Part of a small language model's weights.
Size: width 192, vocabulary 6480.
Architecture: learned positions, biases.
Training: a variant of SOAP for these matrices, 421M tokens, 3212 steps.
Each number is 50 + 10 x the weight over its row's rms, rounded and kept within 0 to 99. Layers, rows and columns count from 0. The size before them is the row's rms in percent of the matrix's.

# layer 7 MLP up, 768x192, rms 0.177, rows 109-159, columns 128-191
104:66 48 52 37 57 52 60 50 38 47 64 54 38 32 49 44 57 51 53 58 52 47 47 58 31 48 58 40 35 45 54 57 54 41 56 48 53 31 55 40 50 51 62 57 63 76 49 61 43 55 56 47 42 42 44 59 62 48 63 52 45 32 60 53
097:46 43 40 42 41 65 54 52 40 57 50 72 41 65 33 40 41 42 55 72 42 54 33 40 47 50 51 54 52 40 51 41 50 34 82 43 72 36 52 46 51 52 44 31 58 56 55 46 54 49 59 50 67 63 44 42 48 35 49 45 46 46 44 40
099:47 38 51 53 47 39 50 60 54 45 47 58 53 37 59 58 52 41 66 47 46 60 47 53 56 61 51 48 43 46 60 51 47 46 44 47 49 45 59 37 58 51 69 51 54 49 62 48 50 42 57 58 62 53 57 44 45 45 59 51 48 41 57 59
107:55 33 49 55 38 34 37 66 57 37 55 66 48 53 51 32 17 48 48 44 40 63 36 46 52 48 51 38 38 38 35 61 63 57 43 49 54 55 52 47 60 41 39 41 64 35 48 63 43 44 61 52 31 68 66 46 61 65 58 58 70 57 56 50
098:51 44 50 46 40 58 42 46 46 45 57 55 57 63 30 25 52 46 52 40 39 43 45 55 44 50 51 47 34 46 50 57 40 54 40 48 55 52 66 66 46 52 63 49 69 41 47 45 49 63 41 52 72 33 67 42 55 49 70 61 52 48 45 39
096:53 67 53 42 58 39 50 51 54 41 48 51 48 44 41 43 48 49 64 48 49 40 66 49 57 52 47 64 49 58 53 48 58 57 45 47 52 56 40 49 63 54 38 58 45 54 48 50 57 56 36 46 40 46 42 60 55 55 46 60 62 57 39 52
103:41 59 55 38 55 38 64 45 43 56 44 41 42 58 70 43 63 46 28 54 43 37 63 59 58 70 48 42 41 50 68 55 53 64 68 57 45 42 49 51 52 46 51 48 64 65 45 46 77 45 57 44 64 55 49 74 51 74 54 62 63 60 46 65
091:30 40 46 50 42 51 45 57 55 49 59 49 45 60 63 62 37 60 59 54 52 53 40 36 63 60 59 50 29 60 82 53 49 38 61 64 44 40 49 38 50 41 40 42 50 53 45 32 58 61 68 48 60 49 63 62 48 54 42 42 27 38 54 53
096:50 56 50 59 55 43 59 69 51 49 69 49 39 54 42 54 50 30 46 32 39 57 51 45 65 49 32 43 40 40 46 43 60 44 67 66 36 59 48 41 49 55 34 46 64 33 54 38 48 56 48 53 50 37 47 41 63 42 49 58 39 44 46 50
101:57 52 82 44 47 61 40 45 35 62 33 50 49 62 48 48 41 45 50 47 38 42 45 48 57 28 47 43 54 68 69 46 58 57 42 53 59 59 26 66 54 43 49 72 48 44 50 35 59 48 59 57 47 53 51 58 54 63 71 52 39 65 33 47
093:52 54 40 54 47 54 50 53 55 22 56 47 52 44 50 55 62 34 55 72 24 51 62 42 47 43 61 58 62 54 69 52 46 43 38 59 54 53 61 54 35 46 50 44 62 50 58 50 54 60 34 46 72 61 53 45 42 55 68 43 29 67 60 52
109:48 72 52 69 57 63 39 45 51 43 52 45 68 61 38 56 59 56 43 64 54 50 32 53 57 42 61 42 54 38 38 55 57 48 46 44 45 48 49 54 46 38 51 73 58 55 44 45 59 48 34 54 51 45 57 30 60 41 44 54 49 49 45 62
091:53 46 39 69 41 32 38 52 54 53 53 33 60 44 42 45 27 51 54 27 41 66 37 52 37 54 50 55 35 53 59 45 47 53 64 46 46 52 48 46 46 41 47 59 59 51 45 49 66 67 72 42 41 44 49 51 44 79 48 59 35 74 61 40
097:45 54 60 55 47 47 44 45 49 40 62 33 46 52 55 64 67 45 77 49 47 52 50 42 59 35 79 44 51 61 62 44 43 48 58 54 58 65 42 46 65 33 46 70 41 58 49 53 64 50 51 39 35 43 36 29 51 56 44 40 52 52 37 44
090:32 40 47 54 45 49 41 62 53 50 58 57 51 52 58 58 44 50 55 36 40 45 60 53 38 43 54 56 55 46 50 59 41 58 48 46 38 65 51 44 56 66 51 48 51 51 47 51 47 58 53 53 28 51 52 47 43 65 40 71 48 50 63 53
106:40 47 45 57 39 46 45 37 55 40 57 37 46 66 60 46 40 59 48 57 23 60 55 57 47 36 36 45 49 40 46 57 52 47 60 45 37 53 54 34 51 53 60 41 54 33 49 38 52 42 53 71 68 42 54 38 37 44 63 47 51 44 40 66
107:52 44 51 58 42 64 66 49 67 54 38 40 38 52 50 44 47 56 60 60 33 68 46 58 46 54 39 53 48 40 57 41 42 54 55 44 41 63 43 50 55 58 58 56 35 44 47 44 57 48 46 52 60 64 52 72 58 48 74 55 44 55 42 58
086:37 76 52 57 41 40 41 57 51 20 48 69 54 50 39 34 48 46 54 40 46 55 49 54 55 41 38 33 45 62 60 63 40 51 37 55 47 50 43 51 42 39 59 33 69 46 51 50 45 53 55 38 47 50 49 55 54 55 51 59 36 74 36 56
091:50 44 53 51 48 25 51 61 29 63 46 46 57 31 42 54 49 51 52 52 59 37 30 58 60 41 40 47 42 53 44 32 44 52 26 43 55 60 85 68 64 52 39 39 53 52 45 42 46 55 47 48 53 57 49 56 58 51 52 48 39 32 61 47
099:62 55 34 42 42 66 48 67 43 60 65 48 34 51 53 31 38 52 76 55 58 62 48 49 33 50 39 45 51 44 49 48 55 69 44 68 49 46 55 62 43 56 40 48 52 55 56 71 73 40 45 43 44 57 34 60 73 52 67 54 58 52 54 55
078:49 41 64 33 47 64 43 78 34 49 34 52 64 52 54 66 34 53 60 55 65 56 34 44 45 51 73 45 58 52 39 40 60 42 67 51 45 58 64 59 43 50 47 54 49 58 28 34 48 42 46 48 47 58 54 50 41 80 62 59 38 42 30 63
102:55 49 37 38 51 67 36 48 65 54 67 38 69 73 50 67 51 64 28 44 43 50 67 56 36 57 60 47 55 53 39 64 36 55 40 64 47 33 47 44 53 61 58 52 46 45 40 58 57 38 61 54 26 39 51 54 53 55 50 47 49 50 48 48
088:51 54 39 60 49 52 46 73 57 28 36 33 60 69 48 68 28 61 43 62 48 53 45 31 34 44 47 68 50 43 63 59 57 57 53 53 36 38 48 45 34 46 60 54 41 56 38 44 44 54 53 44 48 65 54 48 61 39 60 49 45 49 54 34
100:50 38 72 65 54 53 48 74 60 38 55 66 49 66 35 52 45 58 60 58 57 61 66 60 46 61 47 42 61 39 43 48 50 61 53 73 44 45 42 60 46 48 61 37 41 47 53 60 58 50 40 52 50 44 62 43 59 64 44 51 59 34 37 30
113:46 39 62 54 45 48 55 55 72 32 62 46 59 46 57 41 60 46 56 57 29 36 39 75 61 53 76 51 43 48 54 59 49 51 53 42 56 44 48 52 56 40 63 50 47 50 51 27 28 50 56 50 29 48 53 54 57 52 52 45 49 36 53 55
095:49 54 45 43 47 30 38 47 64 58 59 55 54 37 37 51 44 44 56 50 28 29 54 44 54 54 52 59 38 56 76 73 54 43 56 46 36 36 44 61 47 37 36 33 52 39 51 43 52 53 67 55 51 54 58 57 56 52 40 47 44 49 24 55
096:37 50 39 56 30 54 41 54 52 47 54 54 20 61 55 30 42 58 69 42 42 39 55 47 41 47 56 67 39 46 38 36 37 56 39 45 34 32 48 50 46 42 44 41 60 43 49 59 65 43 43 52 39 65 35 44 48 53 43 76 47 64 64 49
103:66 36 58 68 51 52 70 49 39 38 47 38 66 43 62 38 49 50 46 32 55 65 43 48 37 62 35 33 50 50 69 44 28 66 52 47 39 48 37 48 38 36 68 45 54 53 59 54 53 54 48 42 47 61 63 60 44 35 50 53 55 42 49 66
104:32 56 44 57 47 64 52 54 43 43 40 50 36 62 47 50 69 51 54 36 53 46 43 56 54 62 36 55 57 47 39 61 51 71 66 70 44 60 56 48 46 52 54 42 66 57 55 46 52 41 57 40 36 63 43 46 57 46 53 53 56 69 64 66
112:52 49 53 43 41 55 48 64 52 42 51 41 62 55 60 60 43 55 58 40 59 63 40 41 54 40 49 32 50 51 69 44 51 42 39 42 63 61 46 43 48 60 57 62 49 49 38 46 54 46 61 42 42 44 48 58 51 46 46 47 44 61 47 52
101:59 56 36 47 35 51 52 51 41 50 65 65 46 58 32 57 48 43 42 55 41 62 44 49 58 40 68 51 69 50 32 55 55 47 32 51 33 57 42 50 52 58 46 61 66 45 40 42 49 33 51 53 44 47 55 44 37 41 62 51 55 56 50 50
094:30 40 72 50 35 51 30 66 55 62 65 53 48 72 59 53 40 54 60 39 54 30 42 61 42 41 35 34 41 36 41 54 54 47 62 52 54 44 45 56 63 58 36 51 65 33 55 23 61 38 64 58 57 69 44 50 45 43 35 49 70 53 44 40
097:53 41 62 41 62 52 54 67 50 55 37 49 61 48 49 50 46 53 44 46 71 47 47 37 58 47 33 47 47 43 55 24 56 48 45 40 58 47 50 53 39 63 47 52 47 41 50 57 45 36 51 46 51 42 33 45 48 39 49 60 58 49 58 55
105:57 30 64 42 49 46 60 40 41 51 39 58 55 71 57 62 53 54 48 37 71 31 56 55 64 73 44 44 64 54 59 43 73 48 67 58 53 39 41 62 41 50 43 39 62 59 46 39 33 59 69 52 41 49 58 40 43 58 50 61 46 62 68 52
101:50 39 51 46 51 45 45 41 52 41 45 28 53 52 47 35 49 42 58 67 52 55 48 49 54 52 71 45 41 55 55 41 51 50 43 57 55 41 61 55 56 60 47 61 42 36 53 37 31 36 50 44 26 42 45 63 34 56 40 53 46 57 37 57
104:43 28 53 62 55 59 62 37 44 34 57 25 61 51 64 27 58 36 39 52 46 51 72 54 61 34 67 43 48 51 62 41 37 50 54 41 45 61 48 55 49 58 44 43 44 47 64 61 72 56 36 40 40 47 41 54 37 60 54 47 51 39 34 48
100:64 31 44 58 44 56 61 57 45 47 47 55 60 36 45 40 42 65 54 53 58 59 50 49 55 18 68 53 59 38 40 33 56 58 53 58 55 44 54 74 32 42 45 44 46 41 32 39 64 38 47 47 38 57 29 43 55 47 53 56 55 50 59 57
097:62 42 39 49 39 59 47 41 45 51 53 34 35 64 59 47 31 40 51 46 53 51 42 30 45 45 52 36 51 52 36 44 50 45 43 58 40 35 39 44 77 36 35 71 55 62 57 63 70 44 44 43 57 63 43 45 50 59 55 48 54 58 28 60
086:80 40 53 36 50 54 48 55 59 55 50 31 49 35 42 57 53 42 40 47 65 56 47 43 51 46 50 32 44 47 43 68 57 40 71 68 62 48 56 40 47 47 67 49 44 42 32 66 52 63 52 39 59 60 67 39 44 31 56 57 48 43 54 46
105:39 47 41 53 50 50 49 71 36 44 37 47 55 45 48 44 45 50 53 41 53 39 51 44 43 67 37 51 41 41 58 58 51 55 38 44 42 57 49 52 31 61 58 69 54 42 58 44 54 32 44 29 49 30 28 52 53 61 58 49 48 64 60 52
104:50 36 49 38 68 53 47 48 40 48 60 42 36 36 52 39 62 51 55 40 57 67 42 75 54 57 45 42 47 32 42 47 56 49 38 49 48 52 40 52 57 45 43 62 53 46 48 48 44 49 66 36 50 44 31 49 53 36 50 58 71 71 40 63
111:31 51 73 56 55 57 46 39 50 54 35 27 45 61 37 44 37 33 44 56 66 56 60 46 55 48 49 36 43 46 47 60 54 47 20 42 53 55 48 53 61 41 43 57 41 45 40 44 43 54 54 61 63 59 51 45 46 40 62 47 52 40 52 55
106:66 57 49 51 58 55 36 50 57 54 65 65 27 67 45 47 49 58 55 60 48 53 58 69 74 37 27 45 56 38 44 48 32 45 51 63 39 65 32 54 50 62 44 53 50 42 46 48 67 42 47 49 52 57 61 33 75 48 54 50 54 38 34 64
105:38 52 47 67 39 39 51 56 39 57 56 60 38 75 53 29 57 45 55 54 41 47 74 33 40 49 60 54 53 41 53 36 69 37 56 51 59 60 34 67 56 47 55 60 66 46 37 42 71 42 47 36 25 50 47 52 43 56 62 54 64 41 34 36
081:57 44 62 55 51 38 45 53 39 49 49 47 48 61 58 30 41 37 46 39 51 64 62 59 41 43 56 44 49 45 64 58 54 42 43 62 54 45 52 62 55 51 55 53 51 42 58 45 36 44 50 42 46 64 55 49 39 52 28 58 20 64 47 45
095:58 55 65 35 41 49 41 54 39 43 65 45 53 38 55 48 46 57 52 49 44 48 45 41 40 65 34 63 50 31 74 42 45 44 40 53 50 73 53 58 58 50 67 43 52 60 44 49 43 58 48 55 67 44 43 45 67 45 58 55 44 21 54 69
096:57 50 49 67 57 57 52 58 47 54 46 50 50 50 77 53 40 57 47 29 43 38 60 52 76 43 50 52 54 33 36 44 47 52 62 39 56 46 27 54 46 58 46 42 65 55 38 52 50 46 57 57 62 47 36 48 58 52 46 49 41 38 54 51
091:57 60 56 34 46 47 50 44 42 40 58 49 61 35 34 45 51 50 72 51 47 63 43 43 47 42 46 51 49 47 38 52 44 55 56 53 64 58 42 63 52 63 56 60 61 25 59 59 43 40 58 39 51 41 77 43 57 50 55 41 60 34 68 66
095:59 65 52 46 55 51 50 45 62 51 56 38 46 56 47 56 49 58 38 36 46 36 38 48 49 44 47 59 46 45 51 52 50 62 48 44 39 47 59 49 50 51 29 37 51 51 39 26 41 42 57 72 36 86 35 31 56 59 59 63 51 58 66 65
099:53 40 59 19 44 57 71 56 59 55 46 58 49 48 53 56 48 46 45 43 52 55 62 47 33 65 41 55 53 45 44 57 53 61 39 65 49 50 39 48 51 46 38 39 54 60 46 49 62 42 59 50 59 49 46 52 62 53 58 68 48 58 52 76
102:60 39 83 72 41 59 55 50 68 65 66 48 45 75 51 49 43 39 51 47 53 43 63 36 57 45 40 52 49 54 55 57 53 55 70 53 64 70 47 59 41 54 49 41 58 40 69 53 47 56 42 35 51 47 52 64 57 54 60 66 47 49 57 67